Weights of a small transformer language model.
Size: MLP 768 tanh GELU, 6.96M parameters.
Architecture: learned positions, biases.
Training: a variant of SOAP for these matrices, 4496 steps.
Each number is 128 + 24 x the weight over the matrix's rms, rounded and kept within 0 to 255. Layers, rows and columns count from 0.

# layer 2 MLP up, 768x192, rms 0.134, rows 104-139, columns 0-95
[[123 123 102 135 138 133 167 120 141 118 130 127 125 115 104 133 171 111  89 120 155 132 149 103 122 155 133  94 109 169 106 128 123 113  80 160 112 155 120 115  85 101 122 133 116 128  81 184 177 146 126 120 109  85 106 102 168  95 156 163 111 147 139 133 100 127 168 124 135  87 141 127 149 139 159 134 165 136 107 113 165 152 162 130 124 129 165 137 127 160 111 134 168 118 123 174]
 [172 124 122 154 133  92 152 151 137  90 127 123 124 146 173 117 102 143 133 101 155 183 140 143 115 126 118 134 104 166 123 165 128 195 172 148 113 165 154 146 146 113 118 129 153 131 151 134 143 122 145 146 130 131 181 110 141 136 181 124  92  96 138 137 127 119 119 176 115 143 111 141 116  86 109 156 113 126 125 130 164 110 124 109 130 114 126 134 147 142 136  95 142 170  91 116]
 [104 150 136 150 100 103 147 126 141 126 156 126 155  96 149 145 128 107 145 143 149 141 160 156 135 110 140 142 129 145 139  94 104  76 126 134 155 118 102 120 127 103 127 152  86 112 107 133 140 137 129 146 145 114 179 120 174 129 142 102 123  96 138 174 100 127 136 142 150 128 147 135 142 153 153 126 105  94 123 140 166 148 154 121 148 123 152 142 118 105 130 151 134 115 132 105]
 [138 144 148 154 157 103 130 132 137 129 110 108 132 108 124 145 120 130 130 121 146 144 182 133 149 106 133 139 123 150 159 169 102 147 129 126 148 100 167  96 132 154 150 120 109  99 112 151 108 162 137 136 113 128 162 101 115 109 115 115 162 119 151 131 150 136  96  87 114  82 133 124 131 147 117 112 146 104 111 158 126  94 169 143 133 115 128 154 137 119 121 132 127 151 116 156]
 [ 96 133 123  89 111 130  95 107 101 143  95 150 112 158 174 113 137  80  84 115 123 139 177  90 119 147 128 189 128 133 161 112 146 128 107 150 145 138 156 155 155 132 131 155 125 122 164 125 118 127 124 161 126 135 123  51 131 107 137 149 115 118 164 142 157 124 151 127 137 114 130 130 118 115 146 146 177 160 116 109 104 158  55 159 149 122 167 117  84 131 108 115 157  90 132 122]
 [162  91 135 117 149  82 115 149 236 127 174 172 119 131 168 122 151  96 130  90 192 129 147 142 128 162 165 139 163  84 128 189 176 175 144 102 130 114 130  93 129 137 102 146 124 122 154 142 117  99  91  40 154 106 158 106 101  90 121 157 140 159 176 114 143 171  95 156  91 147 129 116  55 148 151 135  81  88 142 182 136 118 159 123 134 118 143  81  86 137 155 130 167 114 165 111]
 [107 110 137 154 195 147 120 145 140 131 171 114 119 159 100 135 128 149 120 154 134 151  95 127 158 118 128 138 116 146 103 146 157 110 151  78 133 165 106 115 129 145 137 127 121 121 133 116 185  96 118 144 113 129 138  84 136 110 148  89 126 154 132 134 149 112 157 146 154 135 137  80 121 158 112 129 132  82  95 121  98 154 151  83 100 138 140 151 156 116 141 141 148 130 116  90]
 [138 115 126  92 128  88 108 105 123 178 146 173  92 117 165 150 105 102 112 152 112 162 176 132 182 182 174 141 108 123  92 101 150 147 138 141 108 172 109 149 102  97 135 142  94 168 125 106  98  80 113 143 145 114 101 128  68 105 118 155 120 129 105 157 137  88 104  87 124 148 160 160 131 159 136 151  99 115 113 142  91 101 132 106 131 103 181 140 139 106  84 105 188 115  85 190]
 [171  63  96 118 158 113 101 103 176 158  83 132 132 141 143 113 140 160 133 103  94 138 111 116 129 118  95 101 176 177 136 141 130 177 148 132 126 151 113  96 132  89 113 182 184 124 159 146 134  70 117 130 108 148 129  97 151 133 164 153 125  78 122 178 135 150 114 128 113 121 134 127 140 172 123 137 127 116 177 127 128 138  89 128 117 138  98 146  56 144 156 130 138 154 132 144]
 [197 130 114  85 109 136 170 144 127 166 109 117 132 139 130  61 146 154 155 137 149  83  92 174 114  98 133 104 139 143 186  81 136 134 191  93 132 118 118 124 106 113 146 162 143 125 152 121 135  83 136 104 115 138  82 132 112 140 128 101 109 123  78 142 121 129 159 146 122  95 142 103 167 181 114 113 132  81 128 123 129 129 137 115 132 114 118  83 132 155 200 126  98 109 148 101]
 [142 124 117 127 122 156 122 131 120 136 152 121 112  94 144 109  93 126  59 144 146 121 171 154 115 120 129 175  75  76 177 141  95 149 130  79 103 146 119 158 166 120 105 175  93 133 150 157 146  97 111 165 120 106 158 138 152 126 157 158  97 113 153 115 129 134 168  62 167 151 156 153 117 101 111 128 133 149 146 130 115 155 121  94 157 124 110 142 141 156 126 191 128 115 108  87]
 [179 173 135 160 139 115 124 146 110  90  94 119 132 146 175 109 127 164 140 137 186 112  96 163  95 152 143 129 136 132 168  69  99 142 135 114 142 111 144 158 112 137 133 118 142 146 101 132 118 117 128  90 160 119 159 133 123 183 148  79 105 153  92 133 119 139 117 135 102 147 160 140 127 118 141 165 128 124 131 182 169 140 163 115 121 109 107 117 138 103 137 150 140 145  95  95]
 [114 110 135 115 101 121 125 138 183 141  93 128  98  88  80 109  71  94 128 156 165 102 111 119 172 135 110  93 146 135 133 165 162 142 117 162 101 144 101 135 124 168 118 136 104 150 108  80 130 139 144 111 128 160 109 109 121  80 141  82 131 145 124  82 132 189 124 131 137 139 165 184 162  93 114 125  93 103 101  94 155 163 111 190 140 101  76  96 157 131 140 110 135 132 142 100]
 [ 95 110 158 121 140 126 123 147 184 165  84 126 121 131 105 152 120 160  76  56 117 141  57 114 104 126 137  86 160  80 137 147 115  81 125  99 111 104 108 174 100 168 147 184 107 131 108 118 128 116 155 120  97 216 202 124 166 132  74 127 140  66 108 152 145 104 124 143 128 117 129 114 109  94  82 179 132 154 138 144 176  75 178 142 167 128 146 129 181 125 136 108 109 150 122 130]
 [147  93 117 156 132 119 114 158 151 131  98 162 102 125 142 152 132 109 145 154 121 141 117 149 155 113 124 115 103 182 133 109 116 118 112 129  98 185 159 158 107 131 118 124  93 124 124 146 153 121  73 153  59 147  69  94 141 122 108 100  79  88 121 153 158 116 154  50 115 153 144  88 142 116  96 132 155 128 144 107 144 184 137 126 148 148 120 130 138 132 134 119 105 167 116 112]
 [161 132 138 134 162 141 129 116 131 125 163 138 117 112 126 137 108 130 115 122 156 129 109 128 131 137 118 120  88 164 160 149 100 166 157  87 117 125 110 186 104 105 167 126 167 108 129 141 113 111 146 131 119  87  88 135 124  82 128 123 141  81 102 145 145 152 113 149 147 120 148 104 129 111 119 102 130 156 154 148 106 115 112 116 130 111 120 130 114 112 137 113 107 129 136 122]
 [113 147 119 115 157 115 125 144 127 133 127 119 166 106 132 150  92 138 131 136 126 114 129 145 140 124 115 114 137 109 142  88 104 102 139  99 145 128 132 148 110 159 106 115 113 110 123 108 105 135 101  87 106 118 147 120 121 154 104 119 117 123 134 155 163 138  99 103 131  98 161 139 114 150 155 155 110  96 106 126 146 113 130 134 117 133 117 126 164  92 123 104 121 139 133 148]
 [109 119 136 118 113 109 107  95 126 125 105 144  94 112 186 118 136 168 121 139 143 147 158 113 135 148 163 117 167 125 100 130 164 164 134 166 105 112 141 110 143 140 190 142 147 140 105 150 184  77 142 126 124 141  91 146  81 133 135 121 163  96 141 112 140 136 118 141 102 101 103 112 133 152 133 159 132 139 104 137 145 105 156  99 131 118 172 140 167 135 123 115 134 124 111 124]
 [136 130 122  89  89 143 134 122 126 166 115 129 156 130 154 141 157 147 116 102  97 138 148 122 121 152 135 139 167 114 178 130 102  66 131 144 147 160 116 120 111 107 151 158 139 153 152 126 135  75 160 127 132 138 150 139 125  73 124 112 118 153 135 145 102 121 115 148 149 130 121 110 151 143 111 140 114 123  52 120 128 119 136 171 110 141 126 155 140 146 171 129 113 117 141  97]
 [196 131 165 151  96 100 135 126 169 117 128 116  83 171 154 148  83 157 112 172 137 129 132 125 168 141 149 131 137  73 153 108 109  77 153 155 150 105 112 185 110 148 160 176 113 135 116 145 129 105 161 135 141 136 139 163  81  92 159 124 134 120 157 137  78 124  87 112 117 182 137  94 160 149 110 135 132 192 105 118  98 103 140  74 148 163 148 116 187 139 103 115 137 121 166 111]
 [177 142 112 129 158 125 102 117 121 124 151 125 188 101  93 157 105 118 119 125 142 138 127 132 146 113 165 100 116 115 161 136 130 151 110 144 135 128 142 103 167 147 129 139 102 133  85 121 131 118 147 157  64 113 169 114 160 112 127 132 131 164 138 147 148 171 121 137 184 141 150 100 143 141  79 113 103 157 107 152 108 141 135 137 143 139  86 170 139 134 110 111 140 129 159 158]
 [130 100 103 163 139 133 119 129 120 118 144 162 118 131  83 151 104  71 132  90 164 101 131 119 177 105 113  99 109  85  90 131 107 149 110  89 151 112 138 111 132 138 141 113 130 121 145 110 155 122 152 127 115 143 157 182 110 114 135  95 140  92 170 141 109 161 184 100 173 123 102 174 104  80 120 154 109 155 122 166 125  98 143 125 151 126 169  99 133 128 123 102 127 105 134 111]
 [130 148 155  73 138  70 118 151 121 106 151 151 114 123 120 113 139 150 110 116 134 180 133 133 132 146 126 166 128 126 147 139  81  61 137 119 153 125 117 132 164 129 126 121 126 130 110 166 127 143 152 127 153 145 139 166  99 152  93 148 168 133 145 149 121 138 105 155 128 104 122  91 110 127 122 184  74 127 120 167 147 121 122 143 122 157 141  80 139 117 115 142  82  91 163  91]
 [ 72 138 108 121 167 153  87 133 167 185 151 179 106  93 156 124 110 144 128 108 142 115  99 132 117 131 139 135 174  73 116 116 103 101 157 135  83 130 124 122 132 146 149 129 181 131 137 135 141 160 142  82 133 162 128 134 132 117 115 135 111  95 140 139 163 136 131 156 157 134 168 133 165 101 129 163 121 112 132 124 148 125 104 156 106 164 176 155 131 121 146 165 164 137 159 125]
 [119 110 116 110 153 101 127 127 168 157  96 163 117 135 148 113 129 164 157 204 142 114 180  89 131 121 128 146 138  98 157  87 150 176 155 120 155 151 140 171  60 142 128 143 140 138 119 107 138 118 124 134 116 124 104 144 151 118 124 147 143 149 148 140 123  76 101 116 189 155 185 159 125 115  96  82  99 180 118 105 123 106 147 122 110 133 154 109 111 151 113 142 180 102 128 160]
 [145 127 130 148 152  90 150 111 129 133 152 145 142 108 140 141 112 108 105 141 106 101 127 155 126 144 125 137  95 131 131 127 109 143 125 127 102 137 145 162 116 115 134 164 130  95 119 154 141 151 163 100 121 124  98 179 141  93 156 152 117 151 114 128 153 149 152 152 156 131 121 112 155 119 135  90  90 169  98 160 142 151 117 105 102 113 131 151 148 121 151 126 152 115 143 168]
 [146 123 112 140 143 117 111 142 200 184 117 148 138 120 120  81 136 150 111 103 152 113 167 105  88  98 141 129 104 102 129 132 141 136 158 126 121 139 133 160  95 152 112 165 156 126 116 133 162 161 155  99 116 106 109 144 141  89  95 112 160  95 115 156 132 135 138 143 128 110 128 129 114 142 118 110 152 150 131 131 124 129 147  93 104 109 158  87 135 119 134 157 119 121 131 114]
 [149 124 127 149 122 118 116  97 134 149 137 171 138 147 116 106 156  96 126 123 149 142 127 122  94 121 128 112 124 132 115 123 115 105 119 123 128 111 101 155 152 156 117 130 133 148 134  85  93  77 138 137  84 113 137 145 114  98 170 162 107 129 128 170 175 131 116 135 192 123 135 134 155 115 128 127 137 140  92 133 120 106 112 136 132 149 136 123 134 144 135 147 173  77 129 145]
 [116 156 132  92  98 146 148 117 111  88 118  98 163  96 132 141 133 103 130 119 153 162 148 114 137 135 100  97 107  96 158 111  94  99 180  51 130 109 132 133 123 152 103 152 134 135  94 153 144 139  84  80 121 143 202 138  98 136  97  91 157 138 146 117 116 126 159 140 136 133 137 110 111 109 109 135 179 112 174 126 167  94 153 157 144 158 160 133 188 137 112 136 122  83 120  70]
 [148 151 161 128 109 133  99  92 156  90 120 149  89  71 121 113 189 128  92 138  88 134 114 103 178 146 139 149 130 144 161  61 104 130 119 153 166 113 133 159 130  54 139 145 124  79 115 117 145 113 120 149 100 121 105 122  86  96  95 149 150 165  99 144 144  89 117 141  98 150 143 104  98  84 129 151  96 128 144 121 169  60 150 119 128 161 117 153 134 132  96 116 143 112 114 115]
 [ 83  99 137 125 177 139  96 115 170 141  81 166 106 113 143 114 124 133 124 128 152 112 121 132 106 137 113 141 117 128  98 198 143 118  88 118  73 143 134 130 163 155  99 103  95 109 109 172  78  98  78 182 130 114  98 143 172 136 101 147 171 121 153 133 143 149 147 140 135  76 162 132  94 165 161 119 119 143  85 152 106 126 113 151 143 112 111 149  61 149  89 132 103 163 126 116]
 [111 109 131 160 158 155 123 143 128 153 134 134  82 116 135 129 145 139  98 143 130 144 157 115 115 139 121 103 142 175 142 137 120 170 142 116 118 128 132 155 142  89 141 119 149 104 174 118 156 125 109 119  99 130  91 114 129 119 123 117 139 110 149 147 127 115 101 142 100 138 170 123 131 106 118 116 116 102 121 124 135 167 121 124 100  76 108 124 106 153 122 131 148 153 106 120]
 [121 148 111 144 132 121 141 105 170 131 127 163 126  96 135 120 116 135 104 143  91  92  99 139  74 122 120 137 108 123 140 106 120 116 147 137 105 140 108 134 127 174  92 114  91 104 107 113 118 153 146 171 145 100 165 156 142 139 111 117 139 138 144  86 163 119 143 162 135 142 166 132 154  98  99  96 137 140 107 152 108 141 103 169 176 154 104 128 133 120 163  94 186 106 149 109]
 [195  76 164 104 211 112 147  87 120 119 106 123 128  97  99 141  83 116 153  73 186  99 146 127 136 145 139 165 132  89 130 152  99 125  96 107 122  79 159 105  77 154 114 156  73 182 170 133 170  72 134 104 113 156 204 123 173 176 122 134 154 113 153 122 112 132  80  73 132 135  78 151 183 146  95  97  83 143 174 120 146 147 150 101 148 134 188 121 153 139 194  72 148  60 117  89]
 [166 160 138 151  94 101 102 106  99  98 128  93 108 128 139 117 104 154  99 178  97 131 169 149  96 123 110 143 129 115 156 140 104 219 168 106  80 114 136 116 137 164 104 176 125 164 142 110 134  87 125 131 108  91 165  97 129 129 108 125  93 124 102 146 120 129 120 121  98 141 147 167 118  95 140  78 119 160 114 119 172 129 146 130 135 133 116 118 131 147 105 126 146 135 132 163]
 [118 125 151 142 124  91 160  79 124  91 151 119 109 133 175 147 103  76 176 143 146 145 172 175 143 118 150 126 119 131 122 128 109 129 146 124 144 131 103 110 111 131 130 167 140 125 108 100  96 147 146 111 107  93 121 103  98 149 134 137 126 142 159 150 118 109 117 148 154 138 107 138 113  85 111 156 116 120 121 145 116 155 135 120 169 126 149 144 127  94 127  98  92  79 121 151]]
# layer 2 MLP down (transposed), 768x192, rms 0.0901, rows 104-139, columns 0-95
[[100 109 144  81 168 111  92 125 109 143 130 157 138  95 147 104 103 115 120  93 189 100 185 118 127 160 144 124 163 106 110 143 188 134 108 141 157 124 125 110  73 107 124 108  86 138 120 140 148 152  94 139 137 147 109 126 127 116 126 162 120 172 106 121 131  78 106 111 139 128 118 116 138 124 158 174 137 116 137 192  98 129 107 113  71 102 127 107  95 187  80 164 138 150 110  98]
 [104 120 113 120 126 125 108 126 132 151 120  90 168 159 120 157 106  81 131 167  96 136 179 106 100 147 155 129 115 165  94 143 106 101 115 135 112 154 147 129 155 117 133  69 119 100 111 154 142 138 140 127 122 143 129  97 120 173 103 170 145 138 140 105  71 144 189 106 152  85 131 116 139 142 122 163 122  99 121 100 103 115 130 147 162 125 157 136  80 134 117 180 133 139 158 145]
 [174  85  98  90 124 133  99 137 105 130 142 145 142 119 102 119 129 112 135 111  87 142 107 147 168 136 159 119 106 107 110  61 129 158 131 115 132 142 124 139 122 141 150 106 118 139 131 154 124 123  90  74 128 173 103 111 112 135 160 187 112 187 128  84 103 129 122  93 100 166 153  80 117 122  98 148 147 139 148 105 122  84  89 144 151 144 119  87 150  73 113  93 149 128 126 145]
 [122 128 114 126 111 131 122 129  95 112 144 115 136  94 127 154  95  99 145 107 124 132 142 108 118 128 152 130 123 118 144 116 148 102 155 110 149 149 123 102 122 147 133 134 119 108 113  93 120 121 134 138 148 141 115 126 126 141 106 113 118 155 125 120 135 127 128 105 128 130 146 111 107 127 128 126 149 114 132 138 133 131 133 129 116  90 112 121 139 117 156 176 136 136 106 126]
 [131 168 129 140 120 112  90 162 120 138 139 111 102 145 116 135 135  94 145  98 144 133 130 128 144 138 136 120 159 131 138  91 136 111 102 115 119  87 103 105 171  92 122 122 121 125 140 143 156 158 160 153 139 170 109 126 131 127 106 117 131 121  99 161 122 112 132 116  87 138 130 127 152  96 134 125 149 100 103 124 120  92 154 130 113 142 108 107 125  89  85 136  97 111 135 108]
 [128 100 174 150 139 168 123 149 190 117 153 157  68  79 141  94 118  41 123  51 149 176 184 129 129 107 196 133  85 146 105 170 148 148 140 100 141 128 163  88 127  82 120 142 121 121 122  73 175  92 120 115 129 146 178 117 125 132 107 133 154 115 131 145  72  69 163 122  82 106 136 143 134 120 147 134 139 106 112 120 107 109 104 146 141 234 119  89 129 109 178  98 138 128 106 142]
 [119 110 129  92 123 159  90 103 148 120 158 113 150 159 183 160  99 121 118 124 126 132  90 124  84 123 124  93 123 155  92 115 159 155 112 102 113 117 162 130 139  91  86 117 111 124 113  85 145 153 138 137 174 180 123 132 142 179 118 139 178 116  94  73 131 100 119 108 127 116 101 126 151 115 145 102 121  90 158 163 137 154 147 113  96 136 108  86 147 101  98 126 140 124 146 133]
 [ 73 136 144 149 121  85 136 163 121 140 146 133 138 126 145 130 173  90 105 110 143 136 134 124 107  83 144 182 129  93 113 128 144 105 183 110  89 156  98 154  99 139 153  79 101 138 150 142 126 142 113 130 109 139 127 190 117 119 116 170 101 107 139 110  89 132 148 145 117  97 130 117 145 140 109 135  86  69 136 124  97 141 155 114 161 104 129 132 122 134  54 134 161 123 100 139]
 [167 126 143 123 154 172 101 131 129 130 107 135 113  87 125 113 157 118 153 132 129 140 142 131 145 124 112 141 132 144 148 161 112 127 157 144 151 171 147 113 153 112 120 155 121 104 107  95  98 114 131 118 132 133 111 144 123 116 152  81 137 135 191 120 128 157 143 122 110 107  83 158 129 156 147  80  94 116 147 143 118 123 103 151  75 128  84 108 110 112 121 145 141 145 117 129]
 [115 140 146 124 122 154 122  96 150 143 125 149 125 118 103 153 109 139 120 126 125 149 183 122 120 151 133 123 124  93 130 107 130 122 138 131 149 147 150 172 108 138 147 143 150 130 145 117 117 138 125 121 123 153 164 127  91 133 134 120 120 127 145 117 124 128 136 134 128 126 157 148 145 138 132 126 136 151 149 150 123  98 151 140 133 155  96 130 162 120  85 145  88 154 106 122]
 [131 166 130 119 115 164 112  88 159 119 126 100 127 208 130 127 108  99 173  95 160 139 118 143 124 123  65 109 171 110 121 169 132 142 138 103 121 115 135  73 153 127 151 126  89 160  86 106 139 171 135 134 100 147 116 139  78 136  97  89 112 129 140 121 136 160  75 175 117 183  92 148  59 129 134  88 165  73 170 138 179 158 140 130 104 154 129 147 153 140 132  84 135 113 127 176]
 [151 114  97 112 118 118 116 138 132 118 120 123 115 129 130 112 122 108 112 120 124 135 121 108 151 134 123 149 125 130 118 109  99 142 137 143 131 121 107 153 152 127 111 118 150 106 114 115 140 136 142 181 130  91 143 140 108 131 128 118 144 127 156  95  97 116  94 123 124 154 126 107 141  94  89 117 139 153 131 122  76 101 142 121 138 165  95 126 111 143  95 108 107 138 163 109]
 [139 140 144  77  90 159 187 182 118 132 152  92 181 142 112 125  79 129 131 149 152  95 154 135 167  73 126 139 103  98 105 103  86 153 132 169 126 119 126 140 110 106 112 145 127 111 112  95 153 105 138 119 156 125  93 126  73 147  99 143 143 194 149  96  88 108 108 146 132 145 175  90  82 128 105 122 147 114 133  84 119 147 155 129 114 118  91 116 153  72 162 165 164 184  96 101]
 [114 149 138 197  88 113  97 194 177  67 126 172 143  45 104 148 108 134 120  83 151 147 100 162  97  94 154 168 126 111  86 166 131 112 138 156  95 101 113 147  93 118 138 121  64  79 190 140 139 152 122 175 111 145  96 143 118 129 132 144 163 128 118 163 180 145 174 153 106  66 127 140 140 120  98 163 138 178 139 186 107 186 188 167  82 135 188 134 201  97 114  91 138  85  95 120]
 [116 156 113  89 104 145 143 134 109 104 141 139 152 176  99 155 125 104 209  75 129 119 100 116 133 121 125 112  70 118 117  85 120  98 114 166 112 127 164 156 148 131 123 101  96  89 149  98 104 107 122 146 135 116  94 147  70 165 134 146 129 126 112 102 103  84 135 136 120 134 145 134  87 160 144 105 174 152 120 137 139 145 115 139 141  55 150 132 166  88 182 159 146 118  95 163]
 [114 159 136 133 125 160 136 122 131 117 118  99 119 152 171  88 143 121 164 125 146 163 114 119 132 114 143 154 121 118 131 132 150 116  85 121 129 140 139  94 148 118  94 111 105 149 147 138 138 148 115 136 126 138 125 132 126 185 157 158 153 129 134 141 116 109 135 127 109 119 135 116 141 115 129 129 131 114 149 134 116 112 129 125 128 140 130 144 143 132 117 133 142 153 109 111]
 [132 190 146 137 134 162 124 138 138 122 111 110 149 100 135  90 142 134 139 134 111 147 118 119 150 110 131 139 105 114  98 130 114 128 112 138 140 133 135  92 122 122  83 112 136 143 132 128 147 148 111 101 148 136 123 125 155 140 144 121 143 159 158 131  97 114 107 120 128 141 114 136 148 131 141  93 116 143 138 109 111 133 154 111 127 112 151 132 159 137 148 168 121 139 144 146]
 [101 133 125  82 118 112 112 150 121 120 107 102 118 132 131  99 117 141 134 113  90 112 146 126 169 140  61 112 130 125  85 146 178 118  91  85 130 167 139 163 135 157 156 131 139 149 118 117 107 105 144 118 185 161 117 130 117  90  83 137 133 122 158 135 144  97 119 119 119  99 102 118 134 125 125 146 175 130 118 145 123 206 161 147  89 151 126 125 141 135  99 121 128 140 151 139]
 [158 182 143 118 146 160  45 130  93  85 124 143 136 114 134 111 136 111 140  95 163 139 164 113 137 138 158 104  92 147 137 119 150 111 130 120 123 143 111  72 167 147 128 140 133 143 143 115  90 105 127  95 127 140 103 151 135 165 124 101  83 152  92 175 141  82 127 155 141 125 104 141 122  90 156 102 140 115 148 125 149 109 161  60 115 151 156 105 129 130 148 112 121 138 166 130]
 [148 135 133  82 104 169  89 130  81 106 128 115 173 108 152 121 125 146 173 119 166 139 122 154  71  81 169 133  65 116 163 134 170  57 149 168 130  85 106 131  95 157 112  82 134 127 130 133 164 156 119 171 126  88 192 176  85 160 176 132 135 132 156  74 121 103 129 111 162 100 133 156  74 164 161 119 176 160 161 123  99 120 123 115 132 139 176 126 132 180 121 137 124 127 129 102]
 [ 95 134 136  94 130 128 122  88 143 160 147 182  96 125 165 129  91 109 144 150  81 139 142 130 140 109  94 127 135 107  94 130  76 143 143 120 157 142  96 141 107 125 140 129 128 133 104 123 116 141 139 135 150 116 125 140 171 130 145 134 146 107  90 106 131 133  94 122 123 147 149 109 123 117 115 104  85 127 128 119 124 124  75 163 142 134 130 122 180 113 168 131 119  99 117 155]
 [127 130 103 134 174 155 167 136 164  93 108  94 140  98 163 126 175 160 107 116 109 153 147 162 124  99 137 131 156 120 151 159 138 122  96 116 140 118 129  97 149 127 126  51  97 130 185 145 147 125 107 142 130 101  99 102 135 129 129 116 152 126 148 160 127 135 146  75  88 118 114 116 164 122 148  80 162 124 145 107  99 145 155 130 163 115 124  93 151 176 110 155  98 120 156 100]
 [125 132 142  88 131 152 127 120 140 154 125 113  97 128 221  98 146  88 161 109 129 109  93  62 102 104 121 139  96 116 147 131 137  76 135 115 184 145  99 121  97 141 141 122 114 112 150 156 100 135 105 153 175 130 102 149 136 150 144 111 124 149  96 160  44 102 115 129 166 165 161 126 153 135 140 113 144 138 114 158 136 123 119  84 169 125 140 159 110 122 151 102  91 124 111  87]
 [157 158 125 148 137 129 148 113 168 112 116 132 149 173 115 103 144 150  97 135 192 159 128  86 158 100 123 170 113  86 125 122 158 144 135 142 126 133 146 146  90 120 142 114 154 135 119 160 157 109 127  79 175 199 143 146 141 141 136 115  89  73 113 181 117 145 101  95  72 113  72 131 108 160 155 132 120 104 119 143 143 126  93 119  72 118 104 135 139 125  91 146 180 134 173 110]
 [ 84  97 107 106 126 161 133 100 138 128 155 146  92 147 120 171  93 117 141  88 119 102 141 161 137 105 158 175  97 119 140 102 122 156 172 113 143 101 155 150 107  94 115 139 106 141 140 142 161  88  83 157 123 106 100 136 137  77 125 183  96 161 137 159 116 162  86 153 177 167 142 162 113 131 100 125 100 144 138 122 144 149 142 119 116 131 184 175 128 121  78 145 144 135 140 109]
 [139 169 110 104 120 149 100 113  63  83 158 139 125 124 149 157 162 103 133 122 123 124 151 116 119 127 126 140 147  97 115 124 129 154 118  97  96 116 174 107 121 133 131 124 100 119 158 148  90 104 106 156 127 155 146 142 120  87  87  73 113 116 141 143 167 148 151 148 137 151 141 145  89 184 129 115 186 138  49 129 112 118 101 120 150 147 113 140 143 174 141 104 125  95 125  72]
 [144  73 148 126 129 114 124 142 223 176 111 143 117 121 106  91 141 127 112 143 161 128 171 120 102  94 131 111 138  99 131 125 134 142 140 111 121 141 100 142 108 168  94 111 122 115 105 130 154 153 147 115 138 172 123 137 166 138 107 105 132 116 130 121 128 123 140 132 159 117 158 153 122 146 104 144 106 148 144 150 149 100 148 114 125 133 153 127 156 100 156 140 143  93 153 120]
 [103 115 127 110 119 134 130 116 123  98 105 137 114 111  98 166 125 155 144 144 117 138 157 123 127 107 146 126 126 113 102 108 113 119 122 131 155 133 100 159 156 115 118 137 103 133 127 139 137 124 107 126 120 114 140 159 115 133 148 155 102 139 134 126 133 133 158  87 116 114 162 127 138  99 122 149 126 119 109 139 125 102 132 139 123 112 103 138 127 116 155 105  89 125  94 130]
 [121 124 128 122 128 127 158 118 123 120 101  83 125 117 126 127  96 155 109 158 137 118 117 136 134 132 105 115 117 135 140 122 125 128 147 128 162 134 127 132  94 149 129 135 112 144 147 119 112 116  96 142 125 107 125 109 125 138 149 135 109 139 146 168 148 137 129 115 130 126 145 147 129  94 104 151 111 122 130 131 126 122 133 110 122 143 144 109 140 103 124 134 122  99 109 115]
 [156 120 136 131 131 124 135 111 148 124 114 122 125 128 155 106 127 130 142 121 102 131 148 133 122 128 136 145 181 116 118 136 132 155  94 158 122 155  86 128 116 128 105 122 119 132 110 108 140 108 118 124 141 148 149 118 105 133 127 148 125 106 148 128 144 142 138  88 142  92 149 166 135 139 113 116 121 130 134 142 116  93 167 125 127 138 131 168 150 121 171 131 114 133 172 140]
 [180 134 144 135 156 126  82 151 128 146 189 141 140 141 160 126 187 102 102  75 146 158 139  95 104  99 149 156 150 108 107 125 205 169 119 115 114 158 135 155 126 165  78 124 142 114 149 117 138 130  98 142 150 113 115 101 115 145 141 113 132 153 155 204 141  81 105 112 143 107 107 165 144  83  70 121 133 139  69 124 146 112 131 139  95 111  84  87  96 143 142 166 127  86 162  92]
 [122 113  93  90 106 137 126 155  83 124 102 102 136 149 111 128  98 135 137 138 106 142 139 130 175 152 134 143 140 149 126 120 121 141 106 134 110 159 143  94 168 131 124 139 134 136 167 137 108 127 139 104 157 134 122 148 127  82 114 103 129 115 146 127 117 142 132 122 115 168  55 141 133 122 123 120 109  68 166 107 165 114 127 154 115 132  87 156 120 125 183 106 123 121 113  82]
 [118 126 128 101 151  78 135  93 126 104 136 134 151 105 156 127 102 143 145 129 130 179  56 100 126 134  95 118 139 118 147 108 158 176 131 129 160 167 161 163 104 115  92 108 108  76 115 121 128 134 101 118 143 119 125 159 143 163 101 114 131 109 139  91 149  86 173 110 128 135 196  98 105 103  87 121 139 148 141 123 115 125  99 165 147 161 123 134 119 150 138 119 155 184  98 152]
 [139 112 125 104 149 192 168  93 179 155  86  48 108 130 136 102 124 152 129 112 115 131 177 141 124 135 167 145 103 124 132 143 118  92   0 147  48 103 167 121 108 160 141  61 149 174 126 172 134  74 166 129 153 151 149 142 157 101  91 119  93 133 140 124  88  82 145  68 119 110 122 111 124 131 178 135 123  81 135 113 115 134 151 154 197 137 115 184 183 143 147  89 131 139 118 155]
 [131 126 105 139 145 111 170 168 152  91  94 129 138  99 121 111 158 121 137 161 115 141 103 143 101 129 137 147  99 155  55 134 162  76 102  96 148 146 145 135 151 155 106 141 127 119 115 138 125 150  93 151  91 134 140 143 141 138 107 121 120 117 166 129 170 166 126 126  84 110 129 136 146 103 140 127 100 120 163 137 140 101 153 128 143 148 154 122 137 127 168 126 143 118 105 140]
 [145  94 149 107 135  99 124 135 147 122  97 168 135 121 134 107 124 117 156 147 119 134 132 154 153 142 120 145 142 144 125 150 111 135  95 143 127 113 136  90 133 111 126 111 111  99 145 112 101 135 126 159 120 152 141 131 129 114 109 119 161 127 151 115 156 138 146 141 112 125 132 140 106 140 135 142 142 120 150 137 132 127 112 124 133 116 111 122 134 143 149 126 111 116 127 132]]